Each number is 500 + 25 x the weight over its row's rms, rounded and kept within 0 to 999. Layers, rows and columns count from 0. Numbers have three digits each. The size before them is the row's rms in percent of the matrix's.

# o: layer 5 attention output (transposed), 256x256, rms 0.0462, rows 8-127, columns 192-223
# v: layer 5 attention value, 256x256, rms 0.0537, rows 9-127, columns 192-223
# q: layer 5 attention query, 256x256, rms 0.0328, rows 128-188, columns 192-223
# k: layer 5 attention key, 256x256, rms 0.0337, rows 128-187, columns 192-223
o8 099:496535472496544524460568493488519501519496490519480492515498500519515474501497457560512513504464
v9 107:539450516494473463558516478568461521490502470489464493518471461489496497514498506471532476481486
o9 102:496505498470507481526461513547478499549489538495495435489492510495486504463516491473507482482435
v10 100:502480469488500486511486469519500549510521486494456446468509530516513482496493512464473535515444
o10 097:461470533488490480499476481519471530491459519501502519453505470517511524487472514464428534439450
v11 092:471509494562501491477495487507487476516487486524497505541491532488513533509524472450502513516500
o11 089:507499538521473520472493503497506559501538497487455514509500516474462499493519458473523541542512
v12 106:554531517498539503517497498474537494511501524536501543459493469484473529485538487526479539522490
o12 098:490529470497480506525546525506481441542507515520482515479543519498499551480464460518489496491480
v13 097:507513533444529503521499491510476492497504527488531474501526506506498522543507493527500491528446
o13 100:511484568474523531486526504503442497487527493523481507496514521540513511527463510494511451509454
v14 097:540520494496483546514466543502531504486489486481491511485486534469502504518497480518446495520457
o14 099:483484498524496508506506484490505517550508549492522546515513532503472523513539521471467515495479
v15 106:491523480492492476480517473469460465469523519490487472494444496466496505491517528468498448496495
o15 108:447469465478510514494513511483465501507551487492453501502480531497496544520549529517515476498495
v16 095:501505495494521479496478517480436500505537515508480455557523502495447491530498491528466474527535
o16 093:541506540534503519513480480460461535519493491516498450497486519497516486468534521489475476536513
v17 097:466505454489514518509499506565477523476493521482478485492458490517477498555533537512503488476468
o17 096:541519532485492441520490516491514499471487498485475469494475512485519531536518533506486509508528
v18 104:507543490496494499483479463485474460500530532511496558466506481515505514485476499486510499465516
o18 103:519519491518519496456495489507485501473565486503488498513483478514540530466490554518559466499474
v19 088:514484516498479516494469489529490488516476516539493499527543546504476479491519502496496508543500
o19 088:515475489500516456522491516493524507481479513530514515542499511438469491455525500484480498470481
v20 103:493522523504540498514498471469512495500527520521452480509494524515548470538466530528495502498473
o20 105:468527508529554526489468451500537495527500527497512496534490508527521489501491467505548484474504
v21 094:475461492542476471481513524502452489533437516521503556507474504468521487497505559509525441477494
o21 096:515499484506454503480488499469479514483471545528500520470491508499557502529540510501559454484496
v22 096:517508543491493502507513537509462487486527485473482464520499516508490451481468505518517493505496
o22 094:524536500498465516515493497524512501502522519480473493536489488462519424525489494488530462560502
v23 103:495554500498518510508488514444510462518495464471499485528479494477534486527486472506531499515471
o23 100:514517489495519521507480491513517513478519466475513498500492505538513523529537499538545463507516
v24 101:533505484482502508516502513518477528479524488490452459523492507485500517485486506514498482480475
o24 100:480508494501465445554478509509476487505519499501466504515461485530491459466472475510448488468508
v25 102:527489505484512483503542505495521500518510506507489486514508504497509475521522472443490482461534
o25 099:542509512472524511515543510522485468488479500491512514509470502489502453501488496494487486505504
v26 102:464458495441500520495515487525495478445540538498499515505499525516469506533492523551470503517477
o26 101:535472512437507488514503508502493511488508494498510538511535465515530506482481517534506505554490
v27 096:452447522483529521462481495540503521525498502496531499504541503495522519506496518519459579491539
o27 097:512460552494546499526503475515535537498468494506502517476491482533510448487515512496474522511512
v28 105:515506513497499527537484467513503488569534524491435526502476488479482505548525508491477504493499
o28 102:460502515490499551550498514513508475503507503493513548526515503535465503563510513508511469456526
v29 096:514567470508478472540467510487476522520497516497486505531493509467543490499480496499494527481540
o29 096:496516510495482507528496524488475502533501521455471465469480483479482496510589542469507513531492
v30 095:491546475491460520481515454486505509468527506472474508509469519522530503497529483459502544504480
o30 094:536518478502486510460549528483482522523482516474484489488514510560486496499522486520449503448509
v31 098:525481506516491500506525548539513501528483471538508482496526499450499523496535488476506498499506
o31 098:528487512500492492507518523529419514529542501513500513469469461454499547466488467471488541529486
v32 109:506521566495471521516532560474498480515514568513474541517518498530481541469476508535520474503529
o32 108:525519516520475505515529511514491512509496496494478509521510495488500485457454524540518490542502
v33 100:553540460472488495477457490550487522484496512487495526519491520551527484513501509490469510528492
o33 097:510469489511465471500495536519502500492464521500506494511502551445516490489526501467444473532514
v34 098:517485489536487450508517457496493512521515505498484515514472476515504490531528505524546556478552
o34 099:523510519501483507506518513482484517537498466514473491552461516485478427491555443526486537494489
v35 097:548473479485505548481528478466483471510561508518422501520460498471503441451507482492518493481481
o35 097:534522477510477479484505479504497493502478535497468486472488485501515475480497481488489485514520
v36 107:495481485446532534515525513514555482503496506453517517481539507500533510520517464503473517505472
o36 106:510479499482487533517534531524528486510476478531500454485478498515515597495506493500476524534498
v37 091:509516485462438450526462421474447496484537463508497465492536515530521490497530496490480497509537
o37 094:506534500439522503461508473516416480465533469498495469519505528484509467495480451482522510493491
v38 102:496508486500549486530466445494509496463499532480529492520474524509480530494461513500491477538515
o38 099:476527521531543508491489520483496491456500432479488474506470507480525551485461507481518486484532
v39 101:507513561503472478470511464464527499518534462526492490522504480502488505497528473500508534481518
o39 101:503527484535501478510524485499439499491534488534489533496494468500490480461510476487523468460500
v40 094:503502528510487502521539497491543484539503482508458512485508534499502519491456479499499489471514
o40 092:469491470522523505472558502520520546482547483466464518512516518470510496490481507516500487533505
v41 103:530497469463503505505514490485433531492484465519470505511520499484519536509537481492510485491523
o41 102:498457430514485504577526559485538535548467479515496470506493510470540518495480517466524477544479
v42 095:519471499447475473497526495512518481489502528508547458463478523529487524520478495496480504461502
o42 092:482547472511483504469513517520482511453472488500475493479444539495493556506431527487461500524533
v43 096:470485502495451522431484465532534490517482507476537469461438480491500523490476471535517492508523
o43 098:478502473465483503494543519450491515504514490489537491509524495486481501544461512498538525518524
v44 105:499491557546456511537487500495582466491508493518516495457528456474477488521510533518489482502468
o44 103:476513525511497493480519511511497499503524517526486537505502508526490472533471490530506524490536
v45 095:496488504534500495449530509518499537491482474528534512489534512550476514520531483484532499528541
o45 097:492496469516503470491513477482472469489454477523500495484516530542488474463529479446501466512539
v46 102:470472521451513513482439488476502532455509529417507516462487497510447461525493501506491539482440
o46 101:499456497475523491504499476441441516525531547504515541501490525556552498489504543454485499452508
v47 096:490546463489489526514504483516485496505488474491512483508539450507482460524541544517498512506525
o47 096:506506463522523557504518479490477493507510563561490476514515504526513503493501504471514493468506
v48 090:508454496489494461463496475547478495522516478524526472498513485512496504475414495490494521547504
o48 087:521462517478471532450468539543498502437509452509523482508521515505503430487475503517488517521459
v49 096:512503500474507513474455524503488512485478507539484528482504508475481484504458498494445504502517
o49 097:514474492521504487507510502535470534445493520521477497477460491508500515497503524472472484470495
v50 093:493503493510478537514511482533483492477512468493550467540470494522508505506484507495471502520519
o50 093:474482470487503480520490497487510457483469481483579497528486523510513468458488495472449517497470
v51 096:461476499441491464473502493511511490479506492503497508467508525518494467498497526494504534520487
o51 096:481469491445497468498534472527520507482519493515452507498499482470485490544468510471481537510486
v52 093:501489525497491480471512462547538531537496471486506459528490465451529502540505467515525513480546
o52 092:473481545519488482511454503509479506511520491492508489516478498486477432578491452504511511465545
v53 095:507543511463500471481557512515541495504534531494507549496497516546484492455498521504478476445464
o53 094:526535488484500514498503531441486507433506508492502497491529466452481483448493523510524481474481
v54 102:482503518476538505499524518508518464545535512432447503502517530500527499560489465468444556521546
o54 102:500462506506531518472496519522526476522521511516477471455478514464503491498471510437450501534455
v55 101:490489551493562483476532482464480540494496525468482503531484487506505451552510564501558485490482
o55 104:532507479538520528509520500496469509480503473500485489522499484460487463546516501535516498483482
v56 089:502457497486513555498505480492506479488441474463533543462537441507480490467480519512525490486532
o56 088:536446470491508520470494462492529501505505509491530481542495494497519499520527525506506496489522
v57 097:486478510504511510543538502527509507526499523525536550485524496500475501467491482493543458500456
o57 096:516542484505527501495505497504492488498472527494566511502512503493483521456522461538499511519485
v58 106:518518491539454533506497473483495493485503519501504493482468468502457526485526545484514500529533
o58 106:545504477498471496476504482507443496469487487510447471569505517515510537504526509468486509510478
v59 099:490505514463499484498483464462463464508479506509489510460477517485533492519510481481531467515543
o59 100:527567496495503511523492496517471517498472408498492468524476499543501474491538466524544487511470
v60 100:476489505524476497493475465531500480495519476494518521476515510538472490478460507518496495491514
o60 100:534532567506493507511497525517537518439507530462505536520534528480500500524495554493484539481557
v61 089:478473478531524500505502492468515524528535486487558506496515529498498484483467479505491505524558
o61 086:500482538487543489449506510531503478484499460511504502546506506470484480506498513492476486467485
v62 100:544510540531522507496491482513507506536477537502451505508442504498520487463480503463524500501512
o62 098:485535502450489493557481495509498452499455492511471504505442477502516494510466503512528497481533
v63 090:545507466496499491486540532529530498490569463509512472496525496551479514497506511489480507500526
o63 093:553472537496558505523583519478493498471489482504515500526518479544458500486495507511483497477512
v64 099:499473492468524509479502467514483489490478504476516460469524462516521474510463511506485477467512
o64 099:464484488508525512502501498478467532461495520494481539498480488513499482545501529485474443498496
v65 110:499519486511499511464514506516503517525517476503499480496496511484502487515438463514499465554493
o65 108:530475488544539516492519483518468492527518483509514511547504479524509418516485458495467522550479
v66 093:541501529513497493526505521495493498520483502497501510485457475506517503493470493476518489510454
o66 096:465491465478484489489475519589482512477497511494498542483526508491500538535508478501516510481524
v67 090:503527491467521476509525511508511517519550522539461438514548451490504524472494470463507527496548
o67 089:482487506476498520517549486501524528495485494507488476511492473487510486462462519559526494509502
v68 103:526484528510518490458509492467497506517456517529510497466533520521515484509555480557498487455534
o68 097:518511462527507552481540494496522494509480525482495495506520539503518492524518479492517493497512
v69 104:478482527487500519490447474502516526484473484491459553531545508503476542506520474511553482491488
o69 104:520557478522500504520447483469498524529505521505530505524504515502492506480489498516515498503495
v70 106:517535498518488517498477488525502501495486519527483484533497519506501516494486516476472569529501
o70 106:501499475509451495503487467520513454500496508526516529491485504510526502468479525510458488456492
v71 101:491515531490490504486516505498501487527512537549520529549512467477469465466520513514517486500466
o71 101:524522488518497465528513511482519485477535492444510506550539494518480499499478498521535517491508
v72 097:496495523457522497544491496515461481518549500510538469475515514502503478484514511589441470488477
o72 101:485510498499495474501475476478490492455483479534552533478498492513536487471528507497478436509458
v73 096:518489532482551501535438523488515530486533494496516531454492478474472543518476483499471481508519
o73 094:489504546509489474493442511515512483475447487516507471495498492531533519476475503516493471488500
v74 093:506482512462468523536518533496454488544536484504494482533508487449486492509498420540521472487487
o74 095:493533460516472470521507537538494479496492453515500493471496502478484500501497495549496515530474
v75 102:503531517502455487496512491503462479535542485514465454504496501543511468461497468474490491537519
o75 100:521499519521503499507502517523506527476534478523502450482460502503506468468526478499517501538548
v76 097:494474536503473523522517507503517483483487504504459518549499510467471539479519511489483543524540
o76 098:501502495492493493550485512486517450528528491523503550496487451486517504465530492484503543526518
v77 104:480524517504526515497472497462513464508523484468512463552474508461500477527515510512519503503513
o77 101:509495524490485502480515520542505486465554494491469517529482469479477504564537523533544490472529
v78 100:525535505528489469475518441456469509484481517476546496514489545522511474474467469553534515473496
o78 097:491533517503504485505518491449451498484501514455512541523533516529526448533507484501506432490525
v79 102:480518524515505547486488522490555486520482510528491534517530479490480508512502519499504514532508
o79 099:493521481541520575529541520525487514554532524504478472506527485523512553515503536477505553488505
v80 100:537502509511462505514483519523537499451509476521500513477454492521494451479474476499519518490534
o80 097:516488487494492468471495486517499471511559479522471489486463533524489457512487493497490502515512
v81 096:474472451489456512492539483487524539506498467521451508518542577522517492493532477475552545514494
o81 095:558490477520501472520507521495503510505520505507496494500513543447508484484525498522507548480492
v82 096:507493491518519514507482477492490503510516513498486521505491462518533504505501499515507500510534
o82 096:509493523490561511495497499504514512501496484477488455499477543528491499523521481516517488483503
v83 099:513520493520529490530509540468526499525543502544510484493511500453484514526496548476469491493455
o83 097:484487508548536486528492490481479512492492510489470533494500481497493489494484529476515514476506
v84 099:483550505449464497499446515506478496468461457509506486514537543548512495514529494474530427506477
o84 101:508551500496486530499484478521447461470506497470497502472522503535493499540511441484484524520496
v85 097:553514511496499485495438463501524523497545499502491475540503478470502493481474514491498478489535
o85 097:469493481505482555473514523491518451486508530500494441493503501528481478496474468523522463462462
v86 098:468488500516462486470507517479483475501525498519583466512521496529480524493476464502506514496507
o86 095:484502546483509507491488516557482504462516500516533470526489468510472491491460507524487480534534
v87 102:489488492509449478487482459502547483523494480495529477512519546524475526504477498528509497535506
o87 100:522487516534455501476495508510507498466492501476500503501533531561486463477520497460510506491540
v88 099:461477510556543488438496518507494532473483490489483484524500498543493516530491521475523480505521
o88 098:462467484517519472490536497492515499504484541514502470526483507529501478519519491511471535504473
v89 098:490502512542481505516534522512537513583527517496533485513514473514522513504463501499476480461493
o89 097:514465556516491527507546489511484506465495499536518484471527507462535540530524531504524475496510
v90 091:457480474481520510493494529506513516504491529470505503538507489507535523505523542492516475512503
o90 088:468418475537496500538525489471491513507478480499503519528508497546502529598474515479492515480480
v91 084:474451504471485524493486530526552477472533523534526522489506480494478486492487511501474516503521
o91 083:508502509502496521524506530454533496564466469523510499508504521493506526537511468490529523459524
v92 095:481490525473476476549539507518510473514529500479500525473459528520494501486455505473496544487499
o92 091:479531494460486490517443492496487473492459486490506521514439466544528495512503504533492534555482
v93 100:505485494511489496493489504513518533492534531516524540498492490498478532565506524425451561466440
o93 098:506508477495511469471517495468474542511479479502492522503496469431495541449512505480493504491482
v94 101:473537508461484526512513526480456464477499505519521524507470469498571499508499481468499548496476
o94 097:482544497474513498536458497502510501508520517469550518461494514516520485520505505508498504536459
v95 091:449470487458464503517527509474478519523492518512481531448549470516510520444506526478499468442510
o95 091:537495518483481476479494446459493522519476452541492505479513473488497536482506519483518455488475
v96 082:513473470418508526472474482475506492555517509552461512556501488510564433531499536480488513505469
o96 084:484511447527442512467525489452519509526507492506508500510483456469518476519530541435468503452437
v97 094:523519513521488485498511541545533497510446477489496460528457500524501532532510520500505454527493
o97 092:475489555493487507559519508483504450543496469491508461501506501489535522531486539502499527478550
v98 097:496500504490492485511540468481494515483490499482494565515466498528497475546508540558523491492467
o98 095:536530484494490481524514476458477516531514459463506495526489525483514468510551549513499534493479
v99 099:477508510524519497516478520506466504471471522480504479499485530505507501535503522512506533539460
o99 097:502492486488508519511499515489533503484494514476513463533514548514477494516499533443484486486500
v100 090:515514504509521461495508466511553462498476483478527500523496523524501525498468485494472510484499
o100 090:468504512490511504493453475441522505530521534532527524503472500505480471482483470452479503464520
v101 099:524491503454495560510519523517490509513558532535493506476503526474472511492504502488501494499509
o101 101:513496511470504505474533495500474531506494475542530514510517524433512540438486512525538521528531
v102 094:495479456532509520499493530544484507532499501476521468547490498518506491462529501560514514523495
o102 094:477494507506472500510509516521524495486489521554529497542512483526462482455500557495515519541509
v103 094:487429538525484525494551463530497510490517473497522492529521492506477481500518524488491494500486
o103 092:529475440502519499448483516492516490540441561502498486574523492513497469501496477502514530513513
v104 094:467472558473528531498478509507554486498494522476481471511512512545465495516482474509546473512528
o104 095:468516521472476495500456489542529484465491495535521509529478493565461484558472558546509483522506
v105 089:518489571510522505478512480481501487506527524482514531474471493472499490482548469465535499503494
o105 088:541489549506496494473457524504529462522503489502483483473460531477488526521487501460498497484520
v106 091:467503505528476522478499486530454471504541501529497522500537508523560469535524459530505554534552
o106 091:476509485484495527501498517508533492522509517537473486485512521525499432553527487494492503536483
v107 093:465480539531503504468506497509492523503522529521483496511468473480509525500530510495476490510491
o107 092:543511501472484491517527492482506481542546517475486495498514512525481500545469507495493466477496
v108 097:462477563526471477510535469503480492511541470518505512494523489468492526484504563526541455515501
o108 095:499504511493503483501508518518444493441472463508477478487505470491519484463520512521528504490529
v109 103:496520487472531508513496509473507515477467494543530489479511524510525513526502548461500511494434
o109 101:500464437455493508484496480471516544501496477509516520487522492467474501506518525504517494463490
v110 106:479504564510484459507543459456465512504486513502510463533479477541532479493506461519503504527467
o110 107:493547478485485487506518469503457508440488484494499539552486512500519505446504470489559505550516
v111 093:470545558483488524529489472487507470516526493487425483496522514501498483509521504493532515516516
o111 091:530499522507483498529503570490544481508511485518500526474501501493487472475516520512569508510550
v112 099:494507480465478507456508537501533504475504497454480541467516508571453508495538521485506530475467
o112 096:526478520499488519479515504469501509553499511508545493446526455576491515478499541466488528504503
v113 106:485508488504477502457501513498504530466497549512492543517520539511492492503488514549519492513541
o113 104:515503476536477490494496515520529477496489537476492488470550522517502482481512539478519499475483
v114 095:479492523481477520500534497478502464469494521471517467524562469505477507519505504498480517547506
o114 100:515479484484498543517484470531507486509533554529503504511521514511518526481497491484500527509474
v115 102:510473511499491514506481489508527477489465532463561502522538482505498522498532494501524504492448
o115 102:465495529529519517550534475514468459512456501486560519498520492538511516531500530471521526422474
v116 096:544480471454507506503477527470528438465475477522500491496474525527489554467517523498505508493497
o116 093:498453483473501512527523487501513471494494471501505524493470546526501569531478515478482504489487
v117 099:531516511487532545504486484527509503473481457506466549476485454569486477496493512530538537519463
o117 099:488496481480473449478454513513539526481488475511508528499486464529481499491474482524516511502499
v118 101:493484527472477517511503511509487487503482473535514464495511502539510519471530516501491523465510
o118 100:509501452491477492491531523518518524481536474481507487481533482474554512486482526507473521484543
v119 096:437526524492531499523516490452477450492479477522531475482509487506575521456518530503484510474488
o119 095:477512549482486511525526477498471516470517526511481535508509489525529514536516504476480537509497
v120 087:490473515560483458516495496460492500537507489482484511511487471480491493537557525500494523466476
o120 089:524539507473528477540509452536507521487510498441495495478466456527496543488514516523530510438501
v121 105:544543511498481478566485489487478519457544522500493495482493477476481464503495495459474466566493
o121 103:522483516503512524511468516483490518518475482494462475456517528539484498534507486499496475493484
v122 105:514524478474482475504460496505518493514499521530460486533521484516507470508543480532535509499513
o122 105:465535459538526512551522456478518474518539514501500464516494475504518480504522516519531512515487
v123 095:488485450499517462453478478457510503501491518521480531511533505507495509529540485497472513501500
o123 093:501486492491457529466511515502470525464492530527493512515526479538488487467487544483550518532480
v124 094:465510502539526453510505459536470511531518499506525516477548504513490489470492500485480435523495
o124 093:466513534497510505463502520510486506472509467488493513468509485498494498487509480488471464504487
v125 096:494486510535511503513474507523466502501479485517533492499456497482507474496487505519471505486528
o125 093:488464488510527489462487553519521459513537460505484535508479488520499487487498539489478503483545
v126 095:503528496514502479502448502484479522461523508487477487513530504464530523510512476524483479497507
o126 095:482549527465500503489512530493474483500455526472470471497488518505515494523513505484513496513482
v127 105:527514531495535518500515523488480498481523520520527476476528477483511487481525525472501442530493
o127 103:489522470511504514496512507509496463499522474522498492495517505394509498476465506487509472503521
q128 087:509495493486504462491493510495478510497560515501473495474477525533473494530525481458434527499467
k128 091:489508494500492520535515470500493515451514489519497485523441495534484510502486523477561483537517
q129 091:512512520449497522503497508475524513519525534492507528473499556495501490540460517498515506513470
k129 094:514487515524481519482516493489496526458488477512466484523478510491502512466504494485516514516484
q130 095:554467474493558477505524492489519519465558484531464479519538506468499488469519479487542530530530
k130 100:474485489508461503498476495510520482512511503485466472472511518478484477485432478490485516501467
q131 099:518468512526506521533481504505535509525524477497502507513548463456489495550492563471487524510521
k131 094:521487532530501527528527526527493513481549532512475501502505520515512499496510490511456506511505
q132 101:471504486488492485473531517553447457470499495468542533535460469535478446496472467517530506500495
k132 105:480467491502529481498487467459526509514496498529526486453549494484527506487490517486512453462512
q133 108:461500519506502524506498537461481499527495440501517487463508519505529530464523514510491491479527
k133 102:555478519509477477478506521541479523458477500520494531541487495487516472485496514479523507508529
q134 101:464502500471521497488465490521513520494491464512498472539480518523452475518474441480507488515508
k134 093:512513512502526450504481512531505530531528441490527501484495503450525495468466466485481517488469
q135 100:509538518455497491524488499497518493497510510531442466485513466457494443562532465497509498535467
k135 095:479530498491493507500484496520492497524482453446513502501558488511478477453469473491509489500498
q136 102:515466509458441517510515514487522503522516495537464489476497509501470469521460509504470528524498
k136 093:498456540539491538495510483499500532522509471477463507514483485484545517515490496517487474470487
q137 099:527476526472545436528482491540468503528507449544499476481506476544566459473504475476466526456517
k137 098:500515466501508520497479500520488459503523539506510505509525520412474447483457510503496513535485
q138 108:516524481538488490537525560507487496509467494452513515507522546516500540485487557511521452471478
k138 096:528476559514515527490529528503469534491500546488498517467513495488469486516456481492459481521440
q139 083:463478527555501491481554469501506489513503513498536494507484526471526496520520500508492512471484
k139 099:496511488519498493528454492515489499503499531569507484531480485484475506477467475455484490484476
q140 099:491520497492557499536533517584469479498531512528504504517456519524514482495480462508511487524502
k140 102:533529457479488482495510458472533461495547518497512531517514524501481492448486505517549532568506
q141 106:518501487507476543501503544470553525477497546476505491544514514547466486504529508499481483533546
k141 091:536503496499445503483505478498475532502485492504514482474500517529496529532504505514494526427502
q142 103:469487502506524510506506476483495491542509527532487472495438496507468471498539544488498510476464
k142 101:527524511506523484502532490516538524521503504470494488509448436488483499520498527520485495484498
q143 106:501511493516501541487513492469506428504491477461523501504494523480511488484518486470512479482473
k143 108:469536475508514460477477524499498494512535449505500504505480448524515528475500477487496488499509
q144 096:515509461500478512511526500534545556485483490532462451550464496490489463503487505485481517469487
k144 100:479504544491503550510462560498519473550479506422498476526500560508482504530511488510500546493522
q145 098:471493527516509475489484469473481491483495439503501509529500440481571523496507532547494472504489
k145 103:480513506522483479535502545470497505544512502500497446489523490522506554511508488526485500516517
q146 107:516500497482549439444501479509514499432508510548525515491550503510482473479495503525478488469547
k146 108:506491504500528535529469483524518487488448536502513525495502499579477518503507489534533507501499
q147 101:477535495506528523468442492507522464502503509465481516508519550532503518513551519543463495467505
k147 094:479522514491496476492506525501517528515510466515506475507470456492522470518499478496527508504501
q148 112:508472515509513536523517471502489555483509434503505516530473527473551509527505500489525529476500
k148 098:462502491516503508512458532506465527515504546518494507473485477481494499535446466498466464462496
q149 103:467489522494494523486526484503525498519485513489479479442480478511491541505427499451481510507491
k149 100:522460443539485531503511493498486490506527476466484521519501516528503529472463528530502500513479
q150 098:481565499473514505497487502475484500500502520472486497565474505516519482538497452512527486491524
k150 101:516513497496511461503500520495534530524524451527510486495502505492464488528523490461490524484499
q151 095:493494508509505510502489487498495515533503476548523534488504500484471506486476445468427515539509
k151 097:481495547490496505523524479499502529485485508472524494516474508495549465519514496505515513475510
q152 103:564524491518495548514499521504486481496518528462524496454530510470538514517535527562529575541462
k152 100:521488501486473530499484474486483535489501493498504497520467490551502485521519484477504490491496
q153 106:502458517554548461473542463516497455480505512511528483530510551495534500478472476500501501539537
k153 103:509513525503482506516534511527480503504525493498509509487500511509501509509526561478496498466536
q154 116:500511491522496517506465495511525522502496503450467520541482449474514535495478519482458532522487
k154 111:480470546479486504452550462522522502491522488487486481493505536494495504543513520464524507430530
q155 113:475471522478520472507528478539498511498500513521505481503513536481484482512503473511496496559502
k155 102:508492483499517511518489472503464497519457490518503499539493497490502502488518533483506515501518
q156 103:514517570471509513478476527485535475518503501487534479481471516509566527507533511526501442499493
k156 100:514507509541500437550536504449504475486495491504502531522528515512500531515484531501505506503513
q157 111:480508472530479477479520505546466479522492497494491459495481487513496546447502501524501467465516
k157 106:481477507471489454496474503461475513490480527559499472483486506436481457516487542494490500506485
q158 107:518493492517509545488517485522503474496494508475520521516511543510500509529505456482471480562515
k158 102:481528503554485498498518493502508510487509512535478493515504511532482516484524578494489514445493
q159 108:494498533520545500538484488505512500496512468500482519525540506505513498476548503480512529532528
k159 107:545478531491465517491511480516509461511472508498538469516476490474485550484495506544520473541524
q160 108:535495474505507486563485548495487481499496564538486478491532527539456437478503490491475495468493
k160 105:475527483502520481473491452494494501504520476472530502491486449471519500491504521503459523486475
q161 094:513470519489505504497527475501485472518490530507490517507517511506499486517475505527451476502488
k161 100:560523490520493486525474521514522510513478552460500494529486512536519486549482524472529521513540
q162 103:504493517464505492496500492523478474484526481512519498503515486464492515462530564504491497492482
k162 101:500506510509490490476476473520536516550499501476510482480518481524504529461516452533450496475500
q163 109:546520530498507570516541543425475490488475490467459510517496503489500515487473465519510528504446
k163 110:547490500489532531433495492510504508458518536463493577477532524480502483491536515515489521502508
q164 103:503482497555522503508475500512516458520535474460489505465492497466505497476512539540579483487552
k164 099:510502510527531491528530518516482495485503469476519519538499507503520509523544495430480509526470
q165 090:501513538527507522469494487525541547499477523486532511473509533500495487486500487510503515487490
k165 097:490473505516516508463538512508488534546474468539522510565481463494518534536496479494546476502480
q166 106:542509451528496500489533510503475516507516473496525493532540498524512519482546485509497503506473
k166 119:501504530489494477484476478442492487505478496475514526462490483477514516490459480529498491463539
q167 107:444538511471475488504491499480513510472529523505499508518499517516518453503495461522524524480532
k167 102:478528521507459502497532432511490532500459501503494447460505502486490531496560488480517444529517
q168 100:499474519488485505513527518497552489524520503515492513470493467484450476525476518506532512526538
k168 127:493512474490526472528474522495506530560480481520496532504489538467487507462534479554499511512481
q169 104:529479448496496512503542464487476516513456489467511520512502494505526508487487454492507486545531
k169 142:445531507489526467469483511478490533540487480531514489533518486486486521489495503521507511521495
q170 113:536504521510519542533509483507496514488488523521510500519483505496497510493480511526561516504482
k170 111:489468450472533512467448528503506465465527516529499486465538481524494463537507488485511508529491
q171 111:529492518502477474547494503509525509497543452469496524522527532508510522517487497520489507493458
k171 112:509485482523452492467537461533443529485493525512479470499464488508458451478464532458466512517530
q172 104:487522480526485461482491474487494509467487479548499535515476475467511477505515504535452525468495
k172 101:498504508522459526522486486485468468556535522456445563521486480533476468501481484498475519524536
q173 109:510493456499507548482492466503542501531534526514445514501507482491510490490524514524488505514506
k173 107:525458500465455460507507480489497434495533497454538491489478566507500463506502492470510498505503
q174 105:489503499527480503537469491457467476498486489499487441472489462517508530492486490462480473474501
k174 108:477519482542516509493549553486533523499512511495502520501544484458515500465505479530539495494470
q175 107:475456499466500490484537474499546531496545521512496491458526496514553496494516499511532523519447
k175 109:544540503520519517518522477514508509506479587473472511500484516457487484481518540491479479500497
q176 108:523456465487529580504505504569513504484508506508492493438503487516503529490461482487452523475493
k176 110:499522503474535534462500512485455520482422507482535486503479537464503501482463480513495494502510
q177 098:479554461508486505501460484558490496490487507529474511477477488488483492455482488518519517502489
k177 098:524567536511509447483516506488523492490451496476514468511510544501459516518493488484502488515539
q178 109:524492480470438515500521481448470524534495466466501528515444527480493484538512494521548506542503
k178 101:491496463502500489498508492500528480523537479488531512533547508531506486483462491529493515481488
q179 111:478510489494541479492489460496495517546515497517507474558489540488537495484505502505505468501486
k179 108:442501532468488524548493515513541539489483541456494519465522496507471490498517513498520557469489
q180 106:526548553521532521463519471502521497515499471511482475498553503542457542518471521515485530547488
k180 104:507537464504498539523507544489521490437538480457504528463489504531523504482483516514522540522502
q181 102:469530533532494506531494525508522546531502487468550510524486483475502462444490484474496498505479
k181 099:511466487482504466490506486478491479503458481513517483506511533486447563511534503508478471476531
q182 102:488488504523503502528493518530485491488532514484470494505522518498495507518446519546493473490465
k182 102:481511524488488512518507514473478497512465550513453547497524539529517458502534512506505515512521
q183 108:473488496513495491457492474488500512511514510482486507506493448508497503497491500463520489437452
k183 103:473497518490534495532527487470496525534489543512567554480483484467525521461534491488485504476464
q184 115:503467479495480504493509511458525518453504543529508520507535494502487513503499519456502512520478
k184 109:488486479497482488486495498546532529509504514473515511454547505522450490492511529476492454489479
q185 108:513494562508495535547519514522546517499500543516496512514512548525475451465524505493465487484488
k185 102:526533518547513478490500477516491492517492504513487492510473495473487523519471458527505528473446
q186 106:514480517441486501470530467513513508515547497484505516539554480481511467466508456519495474533463
k186 103:453500493491497495494523479468494508474495564476467528479479528491498499504479543488493560494542
q187 099:521498523488546533470508492500491501505484485514489497513463504446545492485492542527486518503489
k187 098:517514483461456485487499496467512490453474523486495486493453469525474516482537511495489517454508
q188 102:513459509454481507502498536494456491469512505494507499533513553533503513451457489495497507475500